Part of a small language model's weights: rotary positions, a variant of Adam for these matrices.
Each number is 200 + 30 x the weight over its row's rms, rounded and kept within 0 to 999. Layers, rows and columns count from 0. The size before them is the row's rms in percent of the matrix's.

# layer 10 MLP up, 640x160, rms 0.114, rows 574-617, columns 80-159
091,205,269,181,191,244,167,216,211,128,182,196,222,213,154,184,219,195,163,175,216,232,215,196,173,178,166,203,195,142,198,187,212,200,232,127,205,176,201,184,194,188,127,191,275,241,200,223,229,171,198,213,178,169,227,196,234,252,226,262,146,110,199,177,216,217,232,143,244,182,209,211,228,217,209,166,221,188,165,231,180
101,207,226,205,184,252,226,195,187,217,196,202,187,219,193,173,258,234,236,215,234,139,241,198,201,214,232,138,253,188,189,201,177,175,214,199,195,248,210,215,205,191,192,229,176,188,231,153,195,208,205,233,218,225,149,244,134,142,233,200,182,203,200,195,199,184,189,173,228,198,152,183,183,201,174,235,212,181,172,152,202
101,203,243,232,176,237,185,242,213,186,208,180,165,217,244,211,204,182,227,249,209,120,213,202,173,158,147,199,212,210,212,207,175,222,192,167,224,192,231,194,179,177,203,223,248,161,192,202,195,186,219,176,194,252,215,191,168,184,152,235,207,153,187,227,247,198,188,218,257,203,206,171,224,228,158,187,190,193,257,192,194
096,163,194,167,221,165,209,208,158,208,187,197,212,217,172,225,205,209,220,181,212,157,178,198,185,159,212,136,236,220,210,173,189,199,221,187,246,173,184,241,168,179,191,135,224,160,200,232,234,253,216,159,202,243,200,234,178,201,242,211,277,169,196,180,218,185,158,234,232,221,167,198,221,209,185,201,220,214,206,152,216
100,250,239,259,193,190,159,183,187,235,198,193,234,231,220,181,203,184,212,201,198,208,208,222,197,194,267,137,206,234,118,169,186,194,189,189,149,224,163,183,171,209,238,208,228,221,186,240,205,250,166,198,234,222,201,189,176,195,244,183,248,178,191,176,185,178,243,179,246,207,215,196,219,249,170,140,237,180,211,200,203
094,223,192,148,235,264,257,139,239,184,185,160,270,256,224,145,228,228,205,219,204,209,174,179,218,188,210,204,193,223,212,227,206,207,179,245,194,187,225,218,200,200,131,206,221,188,189,212,248,171,242,246,190,202,223,211,173,218,220,211,195,257,197,215,152,231,229,185,197,221,132,150,193,187,200,225,227,192,224,219,202
106,202,250,231,181,240,194,234,143,223,178,198,196,214,164,133,249,181,236,218,230,172,181,204,157,192,172,195,140,217,246,187,132,161,161,144,246,232,198,235,196,184,155,186,203,220,255,205,215,204,197,167,210,211,200,195,199,196,165,221,203,218,223,140,211,209,204,243,206,228,184,160,226,265,160,165,214,173,198,189,164
093,231,214,197,189,238,157,139,228,182,201,186,249,294,174,190,207,219,260,184,167,176,208,228,142,210,182,191,197,171,234,158,192,146,148,193,166,195,221,222,211,231,176,221,153,191,214,214,184,254,184,226,173,173,203,172,211,188,215,199,198,212,196,187,246,218,245,197,210,183,210,142,260,190,214,203,241,208,177,188,210
096,206,186,211,205,214,241,222,151,257,182,243,190,245,164,145,181,210,186,200,170,227,141,193,180,173,197,163,198,187,145,190,174,236,145,195,224,168,234,184,163,208,222,192,271,275,194,169,253,233,175,178,187,191,218,194,151,141,181,209,228,157,231,200,219,244,149,206,228,189,150,182,208,219,183,211,189,150,278,212,204
102,225,165,246,186,165,212,154,220,232,232,204,216,232,242,140,186,200,222,129,248,204,158,176,207,179,174,199,148,182,225,204,155,197,171,220,183,202,182,233,171,206,220,205,183,222,237,175,242,222,194,217,198,184,223,180,189,174,228,190,173,255,238,194,182,214,189,170,231,247,175,168,193,194,169,148,181,154,199,216,185
103,198,239,240,191,254,174,233,218,160,151,206,254,204,195,201,223,176,198,196,187,210,196,187,218,214,128,169,216,167,183,210,154,206,151,238,189,168,219,202,206,278,192,189,194,253,230,172,237,175,186,238,201,193,203,163,261,216,158,195,159,194,220,150,238,214,264,168,208,275,161,175,229,240,162,204,248,182,213,226,185
091,211,204,241,255,198,201,178,210,223,177,170,177,281,196,182,210,216,159,164,228,156,247,212,162,202,217,180,254,200,153,217,208,209,204,171,141,246,158,219,183,249,177,159,180,163,150,189,211,169,211,179,241,190,217,209,205,222,205,202,195,207,221,196,228,210,168,191,249,153,216,161,283,218,213,206,181,200,187,165,214
102,187,226,290,175,261,163,190,262,232,240,214,199,230,193,191,191,184,229,212,206,216,221,173,188,224,197,194,232,164,192,183,192,260,208,162,235,275,204,191,144,224,193,192,195,185,177,210,200,183,131,217,194,248,225,162,153,178,260,200,231,196,229,236,177,242,207,252,239,234,195,122,250,219,255,214,206,210,207,191,191
098,181,246,221,269,149,195,223,230,257,220,194,264,198,186,141,255,227,206,206,202,208,226,271,210,161,240,166,187,190,161,164,194,197,151,169,220,220,174,230,234,227,211,200,232,200,251,264,218,217,171,182,191,200,201,202,204,180,146,213,174,153,188,191,190,198,204,165,226,175,183,150,222,192,157,174,198,171,199,187,249
108,192,228,228,205,229,209,195,166,215,160,226,235,246,179,185,166,177,208,260,165,187,213,218,195,202,185,189,197,212,201,103,153,221,167,246,183,213,230,164,207,250,200,187,187,199,260,186,266,166,204,193,180,121,174,199,202,262,206,209,209,214,238,172,229,242,206,197,198,238,204,159,234,239,193,219,178,187,174,167,200
104,165,180,220,204,228,215,174,244,249,233,188,206,163,158,195,160,214,183,157,218,162,201,224,213,245,152,237,194,223,182,197,183,210,237,224,276,181,181,193,168,174,201,234,198,195,233,179,144,223,210,177,249,172,172,194,184,167,225,191,272,153,238,179,203,177,175,224,210,213,234,194,200,229,184,180,221,212,216,197,202
103,219,217,155,268,256,168,171,225,192,209,229,182,216,204,255,197,180,230,206,172,214,233,207,185,200,252,167,257,240,208,213,209,188,200,203,197,197,134,214,149,174,189,205,163,220,211,219,246,177,176,207,185,219,158,224,227,168,285,212,205,206,206,184,224,220,184,169,209,172,165,197,225,177,170,210,193,199,208,234,258
106,184,259,260,234,188,207,175,181,190,224,186,213,194,137,228,205,217,245,226,222,191,227,174,222,200,191,182,177,225,175,181,160,233,218,192,201,232,221,197,154,166,172,230,192,181,255,207,164,194,182,223,215,139,212,197,177,208,205,234,183,159,252,186,176,207,282,168,225,163,130,195,206,172,209,174,267,243,198,217,132
099,207,231,252,182,152,226,211,248,167,141,210,240,214,233,176,216,184,183,211,184,178,203,184,212,206,179,175,185,164,191,214,183,264,178,187,263,237,234,209,164,208,169,174,215,268,190,229,238,210,184,162,233,148,205,205,169,158,213,208,184,143,202,207,171,211,212,174,252,155,215,171,219,265,202,163,191,217,226,188,190
097,208,207,232,218,203,209,234,223,214,157,200,202,243,173,201,249,152,204,176,175,195,204,175,192,224,152,197,187,181,199,224,177,157,216,222,168,250,231,185,278,149,274,166,150,253,182,195,199,195,240,250,223,229,193,175,172,166,235,224,175,216,209,193,196,198,207,152,222,208,150,267,206,240,182,256,199,228,191,127,196
102,193,180,194,219,193,186,202,248,191,213,165,174,159,209,212,198,171,204,199,241,188,230,171,134,195,190,179,203,195,219,146,148,190,241,199,222,238,183,202,182,209,214,196,165,220,226,179,223,231,199,169,189,164,196,204,214,240,251,203,206,195,210,148,255,170,272,233,214,210,166,259,206,235,184,213,218,196,163,205,152
095,186,184,170,193,199,210,215,233,233,183,241,150,215,203,170,213,189,206,240,175,232,196,236,174,195,210,198,215,238,198,188,171,185,226,193,215,168,203,218,183,196,215,194,177,172,185,207,178,162,167,187,230,206,236,239,208,234,209,281,215,135,199,182,284,224,194,166,219,231,182,239,162,265,180,184,198,198,159,190,145
102,218,205,212,223,239,253,171,197,239,210,157,183,209,158,215,165,170,258,243,232,222,228,267,157,214,191,266,257,204,123,164,188,213,172,205,163,257,229,183,197,208,186,214,219,251,157,194,207,275,213,179,226,170,233,190,194,193,219,214,196,192,239,181,257,217,217,213,232,210,206,212,170,221,197,206,190,221,200,190,192
106,214,201,169,212,264,211,180,144,184,180,159,198,187,242,159,218,167,255,172,219,194,204,223,205,212,167,246,238,241,215,219,183,198,257,201,200,155,246,209,163,205,167,184,237,230,174,169,213,212,236,193,173,180,208,157,184,202,165,213,228,181,248,153,199,226,221,217,233,213,220,192,172,240,173,232,264,199,213,181,129
098,206,170,225,275,235,169,192,237,205,250,182,226,206,175,227,223,196,215,232,204,179,244,246,214,163,258,169,190,181,168,131,199,171,186,211,237,177,178,229,241,232,157,201,223,231,185,212,199,197,247,156,224,194,217,201,235,228,228,178,235,209,222,177,191,174,242,148,239,212,203,153,207,233,188,209,183,214,220,126,231
092,159,223,176,254,207,197,239,215,270,181,212,234,199,213,182,210,218,190,232,214,140,242,200,224,181,192,200,214,195,195,226,213,152,202,234,262,196,241,217,246,151,168,154,214,159,212,210,193,199,227,219,276,198,206,169,266,130,194,189,194,165,200,256,217,229,209,210,236,172,160,246,172,216,157,145,154,242,199,180,193
103,199,176,201,193,204,204,186,258,243,179,162,194,212,180,169,202,156,224,172,248,226,197,210,220,229,175,194,205,223,204,198,170,188,209,154,178,178,204,231,148,185,223,256,202,233,201,232,229,208,136,214,177,148,168,177,207,195,219,258,216,159,219,152,187,257,212,198,197,207,233,197,172,236,220,216,196,170,194,204,220
102,196,215,217,179,225,167,199,198,203,151,201,285,191,156,279,263,195,213,198,253,155,246,175,235,248,223,134,192,229,199,205,180,228,194,222,210,219,206,204,198,183,227,205,215,201,209,201,201,194,179,215,254,212,207,200,181,211,208,220,140,232,208,161,175,216,211,175,222,227,160,220,241,209,223,223,202,217,149,189,158
101,215,212,270,176,192,268,180,182,204,189,155,256,242,180,181,198,150,185,198,181,223,167,153,208,186,209,209,264,190,167,175,178,217,184,196,251,189,199,231,187,190,186,116,179,233,177,173,209,218,184,241,183,242,254,178,173,217,198,222,204,166,234,207,245,192,157,154,273,220,174,222,205,216,231,234,180,163,179,185,136
099,207,226,205,223,271,220,171,241,248,183,237,277,247,216,237,218,191,225,242,192,209,148,198,168,162,206,222,275,179,229,193,207,198,165,213,195,149,214,196,213,166,137,224,186,218,181,179,193,219,220,196,162,150,196,209,173,223,199,248,194,197,206,207,216,186,213,204,241,251,178,198,222,214,173,156,223,245,171,159,160
094,210,188,204,223,187,223,165,156,203,209,183,202,186,176,229,212,172,197,189,202,222,226,171,170,178,250,205,204,204,188,206,188,235,201,114,197,244,226,210,164,183,159,262,182,211,177,215,246,264,207,177,203,194,200,199,180,225,231,239,179,212,193,151,224,203,186,231,216,205,182,125,220,236,161,219,202,270,180,209,239
094,189,167,181,169,187,207,193,218,229,199,251,160,197,211,202,267,209,181,160,232,187,199,220,202,181,239,263,248,204,176,162,195,184,257,180,195,225,226,186,200,143,172,195,266,163,191,161,264,204,201,157,228,144,249,196,190,186,185,260,227,186,215,228,185,201,189,236,218,211,169,216,179,200,267,193,186,216,171,142,212
097,208,198,200,168,207,242,217,195,251,201,223,196,193,190,149,199,199,188,265,217,194,231,156,160,186,208,179,219,228,207,190,202,250,221,234,179,222,190,219,194,210,168,193,205,198,200,222,219,208,179,178,188,197,115,188,204,261,235,241,239,216,227,233,188,174,245,206,196,200,163,183,233,191,174,279,201,184,199,207,218
090,183,225,222,224,168,236,236,182,228,158,210,202,264,210,202,201,160,242,255,196,142,238,178,238,179,132,194,195,220,165,233,141,203,167,212,204,163,236,234,195,156,159,196,266,217,226,233,204,197,216,188,176,224,231,230,140,183,180,255,199,175,193,156,242,217,209,213,270,223,167,182,183,207,238,180,174,188,217,231,202
095,200,189,124,271,207,258,229,196,196,198,175,186,185,161,199,229,181,166,230,238,240,174,201,216,157,249,181,190,190,181,221,228,176,188,150,262,221,211,219,202,200,241,139,195,243,159,270,214,211,240,224,190,175,150,213,188,178,204,233,200,212,170,165,193,199,186,212,245,197,152,222,172,209,193,216,193,182,211,231,166
097,229,202,246,195,187,171,154,203,222,209,154,253,239,187,172,193,199,237,147,189,201,226,219,235,228,171,194,234,218,174,193,204,238,152,186,227,171,222,164,246,143,175,164,175,202,189,167,198,198,248,177,224,193,235,165,231,149,204,200,204,175,212,248,230,256,167,184,257,211,210,204,245,214,181,167,172,165,175,171,206
101,194,189,196,248,221,237,185,160,196,185,153,247,261,221,189,200,178,201,158,190,180,223,206,191,215,190,128,201,207,235,189,208,192,180,219,205,184,235,271,173,203,170,219,218,220,213,185,216,197,179,236,209,180,184,207,168,218,201,246,244,190,185,160,228,187,220,131,211,217,163,238,183,154,218,174,205,171,205,153,186
101,180,137,187,251,217,219,190,221,176,216,164,186,217,246,227,192,240,187,165,190,198,180,161,220,196,204,160,160,185,222,184,176,241,238,236,233,278,201,249,225,249,187,212,211,178,171,165,301,168,182,173,195,211,178,225,177,215,226,213,238,170,195,173,233,204,162,187,183,224,209,129,195,217,191,201,229,208,229,217,195
110,209,204,179,222,265,253,157,172,199,158,223,240,177,202,176,178,188,193,226,180,131,185,210,182,245,149,154,223,237,223,238,192,194,200,207,217,227,217,217,155,196,199,228,178,203,243,174,228,217,202,221,208,186,171,183,193,221,255,195,206,186,215,137,175,170,189,163,232,184,232,173,190,193,220,204,263,172,221,215,241
099,177,152,185,199,202,148,157,203,157,259,227,242,216,226,187,227,141,235,221,198,184,183,244,164,187,177,246,151,190,144,171,192,246,193,211,230,197,209,202,230,151,180,204,160,215,247,228,185,228,191,185,150,192,158,187,177,173,206,226,187,170,213,152,214,174,179,199,239,219,213,195,201,169,192,213,242,225,209,188,173
108,185,220,228,242,175,199,219,230,201,195,216,206,216,224,197,210,183,165,160,204,223,185,196,194,220,232,200,155,220,248,185,183,225,186,208,193,163,168,210,189,163,180,187,211,269,222,219,214,184,237,173,196,186,237,215,177,204,212,249,218,164,227,185,211,254,175,204,227,197,215,145,159,224,157,173,187,191,185,207,223
101,199,167,224,242,214,199,194,176,182,215,165,184,214,217,179,277,186,237,190,243,221,219,219,126,165,175,202,182,208,223,160,176,145,246,183,182,190,232,181,198,156,152,234,206,194,189,215,171,199,237,217,201,154,202,222,156,223,201,195,214,221,211,204,249,240,168,176,221,182,111,205,206,173,159,233,239,177,178,225,191
086,190,249,204,225,243,192,196,190,152,186,213,188,186,205,191,201,147,229,165,170,201,166,220,224,171,238,213,208,245,210,217,221,178,200,186,206,196,163,197,171,141,178,178,239,247,208,165,243,227,222,162,189,192,201,201,213,119,257,258,194,227,182,211,214,236,217,172,216,210,170,213,235,198,185,181,193,183,160,169,212
092,172,171,215,200,188,171,194,186,243,193,210,209,249,190,232,214,173,257,182,236,175,218,198,213,215,158,174,223,233,151,211,159,214,177,168,184,206,246,185,208,223,201,207,228,175,169,229,208,183,213,190,200,181,217,251,190,143,283,217,135,201,228,176,225,221,179,175,214,182,125,221,187,200,183,216,226,154,213,209,175
# layer 10 MLP down (transposed), 640x160, rms 0.101, rows 574-617, columns 80-159
090,201,181,230,162,150,175,191,167,215,205,170,205,204,214,217,239,243,177,220,211,184,207,238,205,185,185,171,201,258,211,179,193,218,192,208,131,142,233,151,211,188,218,185,188,179,243,224,221,216,189,152,219,161,156,169,170,190,240,162,208,231,155,194,210,194,203,250,156,206,194,280,205,199,177,186,201,204,180,228,262
104,175,195,214,202,195,163,191,222,179,170,249,232,247,210,224,208,162,243,156,165,192,255,232,141,212,200,199,149,206,198,236,170,178,204,205,173,150,196,186,209,245,168,201,245,198,187,148,204,211,211,155,206,207,195,205,224,228,209,168,188,221,197,170,190,209,244,174,229,224,187,146,229,210,216,197,209,187,230,170,231
102,205,153,228,239,231,196,206,177,169,240,216,195,184,189,166,224,198,171,185,220,216,160,229,194,200,243,233,148,187,193,145,209,164,201,180,180,168,217,168,213,195,199,222,149,180,173,238,175,222,176,192,205,163,179,195,173,229,181,185,214,189,205,193,234,154,197,235,224,246,254,228,248,155,196,202,187,192,195,172,190
093,216,200,225,186,201,177,166,247,217,206,188,203,213,161,164,196,179,213,225,179,193,208,192,200,238,197,190,240,219,239,203,198,209,196,216,213,201,227,181,214,194,161,225,183,242,201,209,184,188,213,216,236,226,194,138,230,236,177,146,126,172,279,246,221,161,217,204,170,197,209,148,195,194,230,214,216,231,196,270,214
099,233,143,150,208,197,234,198,201,222,201,212,200,208,211,196,221,227,222,232,185,259,192,240,217,223,217,210,175,204,233,204,126,150,237,225,181,175,225,230,187,208,189,203,240,175,169,177,183,168,207,261,184,188,199,195,180,216,199,240,248,237,241,229,200,201,164,202,138,202,189,215,212,184,150,198,160,184,153,193,149
094,207,211,213,178,167,186,174,219,186,161,194,187,200,178,236,143,179,204,212,182,193,242,156,225,217,191,203,237,213,155,162,110,197,145,196,269,199,202,172,243,231,194,232,227,142,222,195,205,181,193,179,201,235,209,187,193,240,203,183,181,198,174,204,214,261,243,184,170,162,240,256,188,186,187,223,199,201,181,173,245
110,222,219,194,207,155,176,142,230,203,227,193,212,209,241,162,231,265,230,185,209,188,171,161,144,244,159,163,161,193,235,124,144,152,182,205,200,227,189,147,223,174,185,137,222,174,220,257,213,190,207,214,209,233,298,196,177,155,172,178,139,166,189,191,233,216,206,208,196,175,218,195,249,191,213,151,236,161,200,202,191
089,186,171,225,218,193,196,186,178,200,198,189,203,169,209,239,205,194,193,175,205,171,190,193,203,174,196,299,195,160,175,231,190,211,199,273,218,221,210,196,192,224,217,180,168,198,215,105,231,127,212,183,191,236,199,212,226,151,203,260,238,237,180,203,159,246,172,179,206,239,227,229,144,172,187,226,180,212,216,217,275
094,179,225,214,200,189,214,187,205,222,210,208,230,160,165,258,222,182,205,180,250,238,207,194,199,214,196,208,171,189,240,122,183,295,203,227,183,217,158,196,222,174,172,238,172,174,230,227,163,234,143,213,169,199,184,190,140,197,184,245,187,213,283,226,187,165,219,199,166,227,225,212,227,230,199,195,214,153,248,190,223
103,201,236,212,198,246,200,204,163,210,195,205,219,193,209,190,199,170,203,167,177,186,188,203,160,221,236,173,220,244,183,171,238,206,245,205,206,215,146,230,207,173,207,171,186,202,183,205,180,188,196,191,213,212,140,208,185,184,221,242,220,236,141,279,170,197,169,156,189,196,204,283,200,178,205,215,192,259,156,176,241
108,215,210,192,184,182,247,180,207,201,219,165,155,175,169,177,224,196,228,162,202,224,212,212,200,209,195,204,183,255,195,246,203,170,165,202,199,141,202,133,229,178,192,222,211,171,214,204,227,208,175,232,212,237,196,198,141,176,216,181,276,237,205,209,202,186,155,246,173,181,204,269,183,201,206,227,227,238,202,197,216
092,206,214,172,219,211,202,201,194,185,230,198,237,184,219,195,206,200,217,276,154,177,240,163,195,169,204,195,230,207,177,263,127,197,226,223,229,202,198,193,186,201,199,153,153,221,214,157,160,262,198,191,246,192,222,191,181,169,194,165,221,218,196,198,151,183,147,179,202,198,220,179,210,170,203,224,186,193,191,204,238
101,217,240,220,166,246,193,163,162,186,202,168,213,199,249,218,161,233,235,174,180,209,191,194,170,186,173,187,234,199,216,186,181,150,214,205,229,175,219,240,188,224,159,196,240,172,209,159,228,168,220,184,231,246,214,157,222,171,172,155,213,172,157,193,209,217,225,187,210,153,219,210,186,156,209,161,251,169,215,212,196
102,167,154,200,207,150,204,271,175,138,155,133,280,165,231,241,207,223,188,205,195,155,155,210,248,253,187,201,167,173,209,187,150,219,199,241,209,138,200,191,189,187,210,174,195,168,166,186,209,231,190,165,217,191,200,218,220,254,256,175,220,181,224,217,221,182,200,171,207,195,197,189,223,216,233,232,189,174,183,189,172
111,203,180,177,204,191,259,207,209,193,182,201,197,136,215,162,170,200,226,248,223,247,191,228,196,206,199,150,205,189,204,214,193,211,267,224,171,181,244,198,228,231,176,185,167,193,159,145,204,221,226,170,230,195,176,238,221,223,197,183,222,211,188,203,179,178,181,212,202,199,224,233,204,241,199,188,200,163,215,182,198
108,219,223,209,205,229,197,196,243,209,221,269,215,250,187,200,121,223,172,193,192,200,147,216,129,247,153,165,228,201,176,251,176,190,167,185,227,225,181,231,177,224,231,169,176,177,209,164,222,179,211,135,212,205,216,195,228,141,157,231,237,195,207,155,193,161,148,235,187,228,229,222,208,207,212,187,211,233,208,188,201
103,267,184,172,165,211,207,250,191,229,206,245,202,152,207,180,217,130,222,219,208,208,212,176,222,241,184,203,245,206,187,118,205,210,202,256,195,155,158,125,226,213,226,190,197,155,196,206,199,215,229,168,207,186,172,176,259,216,194,248,219,231,170,178,230,273,211,176,181,195,224,208,174,244,206,198,180,169,148,159,191
111,255,173,204,225,191,225,232,187,202,205,198,183,215,167,216,179,205,147,197,164,128,176,244,228,224,244,162,229,187,184,179,197,226,228,188,220,196,207,185,235,223,201,242,174,202,239,215,220,202,177,196,135,192,190,191,162,225,205,140,167,202,194,152,172,160,216,190,266,206,174,173,219,244,179,213,194,186,204,188,180
093,242,234,208,213,193,179,193,186,203,165,144,179,184,192,202,213,205,165,201,159,237,202,203,131,156,213,162,187,176,215,201,203,164,186,156,198,216,275,196,248,333,169,172,205,159,215,155,213,202,218,266,201,206,213,221,217,211,172,152,165,199,174,190,206,243,236,224,176,239,198,226,202,196,191,220,215,200,183,219,213
097,217,192,150,184,183,173,164,160,206,164,215,234,160,189,168,237,139,185,211,250,272,191,185,236,199,201,190,204,201,150,167,144,186,225,196,168,179,196,160,201,227,177,211,195,203,190,201,222,260,184,141,190,207,180,257,237,231,247,201,185,218,159,233,204,187,248,170,224,275,184,157,193,183,206,190,243,190,212,148,260
103,197,148,199,183,198,241,236,191,163,246,274,259,250,233,203,133,229,163,243,197,202,193,211,197,164,160,214,169,190,186,226,274,173,187,227,207,158,155,178,211,233,240,168,179,185,224,185,186,173,201,184,194,184,221,189,205,240,207,209,233,185,163,200,233,204,233,222,217,161,211,153,191,212,187,155,173,184,258,202,221
094,206,196,249,192,218,178,158,200,205,135,205,245,178,230,202,179,193,210,239,212,215,236,190,159,200,195,246,192,207,188,248,100,154,167,195,212,206,223,221,184,278,218,207,246,227,181,192,203,198,236,140,195,192,243,225,172,153,225,188,221,225,287,195,156,201,213,189,227,208,196,169,181,199,174,206,253,229,174,192,225
109,208,131,172,115,175,171,187,179,205,220,249,259,210,194,219,212,202,215,215,194,181,205,230,148,200,216,199,150,172,143,240,199,159,185,199,240,224,220,185,201,177,214,153,198,187,200,197,142,220,172,233,186,186,228,196,223,177,170,208,207,194,195,190,199,206,204,204,167,244,252,200,243,225,183,228,236,189,248,196,175
108,193,243,206,216,191,227,234,195,183,218,209,194,210,230,256,201,211,160,255,205,207,211,177,266,166,224,218,221,200,236,218,169,186,222,184,232,238,162,178,180,178,167,150,157,186,248,180,186,178,188,219,227,245,159,194,160,203,254,219,211,208,216,229,203,231,179,218,183,216,205,236,244,228,155,225,115,171,127,199,214
094,157,217,206,159,213,197,203,174,188,151,181,229,200,243,156,172,252,220,204,197,187,181,215,205,168,210,243,178,236,248,222,159,197,189,217,148,225,173,157,188,201,201,208,203,240,236,178,178,184,209,210,177,190,153,136,216,296,168,190,229,187,195,211,224,197,208,212,173,209,192,231,237,187,185,279,215,193,161,222,195
095,182,214,184,209,236,197,201,223,160,230,265,176,144,142,177,196,192,218,174,189,201,184,233,193,206,180,224,189,228,254,148,200,238,209,164,160,153,179,184,192,215,226,198,175,222,181,257,165,181,188,205,196,175,180,182,189,211,201,217,207,229,149,198,216,201,237,177,110,184,153,241,195,230,199,249,200,213,252,215,201
101,200,241,188,225,189,176,201,153,175,212,201,270,209,275,210,165,210,170,226,231,209,158,224,171,148,179,203,242,196,195,218,190,219,187,251,189,179,202,154,134,215,198,211,226,196,189,178,269,164,237,206,194,179,207,198,187,228,181,214,193,239,192,248,179,238,142,179,189,200,190,226,175,195,170,217,171,220,208,206,219
100,238,233,154,209,221,194,192,176,199,270,204,200,202,181,163,177,196,269,157,238,204,181,208,188,196,198,194,188,203,162,257,208,163,213,207,194,199,206,200,211,188,158,242,230,226,200,192,139,138,194,263,123,188,205,168,168,214,179,200,249,230,139,165,189,207,255,191,194,196,135,189,206,153,145,200,221,198,232,195,227
104,176,219,159,175,177,212,145,184,162,204,171,174,253,222,184,232,267,226,159,204,181,215,215,206,214,178,242,202,182,216,213,213,217,196,154,199,189,135,169,191,173,223,177,263,206,194,214,216,178,193,169,252,190,220,252,199,162,219,214,231,170,175,202,203,175,194,253,208,206,217,173,190,178,183,153,153,232,133,219,240
092,198,168,183,239,191,138,176,203,165,224,206,191,232,213,222,170,192,208,149,218,156,220,185,219,208,172,246,195,191,229,223,250,216,207,208,151,176,195,170,133,175,202,207,162,261,188,191,197,202,225,190,235,244,209,204,166,134,216,154,257,180,141,212,203,217,172,175,212,184,188,193,182,222,225,235,236,206,196,197,206
091,216,201,231,168,135,211,162,192,195,283,227,206,223,141,239,209,218,191,207,167,211,251,244,188,147,212,209,169,219,213,188,256,194,197,216,268,181,225,167,214,213,162,167,202,169,212,213,190,234,210,207,172,233,184,196,225,192,163,216,164,215,129,196,218,209,157,185,204,211,205,208,187,226,199,191,162,252,221,199,230
094,189,226,197,245,210,203,186,193,174,192,156,143,201,179,204,186,179,189,225,228,179,238,167,237,193,165,214,184,225,192,189,203,208,191,239,224,227,200,205,258,184,163,182,205,212,200,149,172,156,244,170,184,149,191,230,196,166,199,201,160,276,200,166,244,197,201,212,215,227,165,207,212,180,252,154,186,167,202,216,210
098,224,236,188,233,182,197,190,202,184,170,185,212,238,246,220,171,202,248,168,189,207,222,231,198,279,158,200,199,250,191,217,155,154,194,205,221,168,202,170,196,165,199,226,221,177,233,151,217,202,196,232,221,179,224,225,194,174,204,217,167,165,191,149,185,149,181,167,188,170,252,217,142,198,243,212,210,169,221,171,193
095,243,190,189,214,173,194,179,233,196,193,228,224,193,179,143,165,230,212,158,238,182,155,223,196,201,249,258,177,177,189,193,255,210,222,179,176,201,183,162,234,207,215,209,182,194,185,159,175,168,167,228,206,204,160,172,226,217,211,239,196,233,140,241,177,147,224,218,122,213,171,262,219,219,163,251,173,208,168,191,154
097,189,188,249,162,159,239,254,206,302,191,237,184,196,188,232,186,155,197,195,146,221,160,186,155,234,230,191,184,171,243,185,172,194,161,241,179,182,200,139,241,188,181,197,241,253,209,196,165,172,217,164,162,210,173,221,169,190,224,187,193,218,248,183,197,200,199,196,229,185,231,170,181,218,166,228,222,169,232,161,206
096,212,207,163,257,202,253,202,220,201,198,200,155,145,180,254,231,155,188,175,192,209,239,164,175,167,200,191,136,146,223,151,266,165,196,207,172,196,219,243,198,209,169,211,185,177,170,165,220,258,224,202,180,228,150,228,173,187,188,231,218,216,226,191,201,182,167,208,193,128,194,186,212,173,199,221,198,218,242,172,192
104,227,189,155,160,227,222,157,246,228,238,217,193,252,206,176,187,231,171,264,222,204,209,166,216,190,230,239,173,208,210,166,233,233,224,198,249,176,207,191,224,176,225,178,224,184,202,166,132,202,197,195,188,205,230,153,177,204,192,153,164,218,186,233,179,194,196,228,174,142,195,214,191,229,188,154,181,187,198,233,186
098,179,221,260,217,201,141,176,217,213,211,179,236,154,199,195,228,217,222,237,231,165,241,154,209,176,157,182,245,215,183,171,219,276,169,203,229,181,206,207,176,235,234,174,193,223,179,223,212,227,216,163,220,220,216,196,266,230,219,236,148,185,240,266,140,192,182,249,196,212,222,184,198,225,192,208,227,183,199,173,224
107,243,209,219,226,200,191,192,183,194,226,198,238,173,244,181,188,180,203,196,184,205,198,247,210,247,150,153,237,277,208,179,187,202,228,176,191,195,148,144,170,256,196,178,170,164,214,217,223,273,220,197,176,196,239,170,179,146,204,184,228,194,245,188,175,230,156,210,232,225,203,199,215,175,190,181,200,224,163,180,177
097,148,161,156,193,176,179,242,221,205,190,156,251,272,227,175,244,257,215,167,153,225,213,220,218,180,188,233,212,271,191,192,174,231,157,200,238,207,190,195,184,164,234,186,245,203,202,222,191,189,189,210,219,187,218,206,189,166,193,184,199,205,236,267,255,183,243,201,240,172,176,203,201,124,204,169,205,184,207,169,199
108,151,180,220,236,192,190,196,168,201,168,202,206,167,161,195,185,160,209,233,197,191,231,174,175,241,210,189,250,162,191,196,193,195,171,238,259,255,198,236,206,181,222,250,159,252,224,246,191,171,239,115,142,204,237,239,186,243,214,154,171,186,205,208,140,184,229,231,233,193,254,215,201,196,199,197,229,188,197,195,222
098,159,250,213,144,182,196,236,174,206,202,230,194,197,191,181,170,170,174,180,182,244,253,204,212,218,261,184,189,171,184,264,271,235,173,149,158,214,168,224,222,202,196,210,185,232,199,223,221,146,217,143,174,211,241,217,224,197,199,236,204,190,170,257,175,170,197,175,178,214,209,175,161,220,185,165,194,215,152,169,247
083,241,198,200,179,171,157,240,153,204,180,236,199,213,182,228,188,205,213,188,175,188,214,194,225,286,181,209,186,212,202,259,187,180,233,189,198,196,239,163,189,225,216,213,188,173,208,247,196,204,195,206,184,272,226,202,177,244,189,173,173,161,238,210,157,171,178,164,164,194,256,238,211,204,226,195,211,232,201,187,168
089,202,218,197,171,243,220,197,223,219,234,179,214,122,161,204,208,241,142,240,160,195,180,204,233,218,226,186,254,214,193,213,272,175,166,221,212,216,171,207,192,194,206,193,174,169,162,171,156,190,212,217,195,202,193,161,260,211,166,186,235,198,221,220,214,185,208,199,228,186,175,162,226,176,180,218,185,232,154,183,236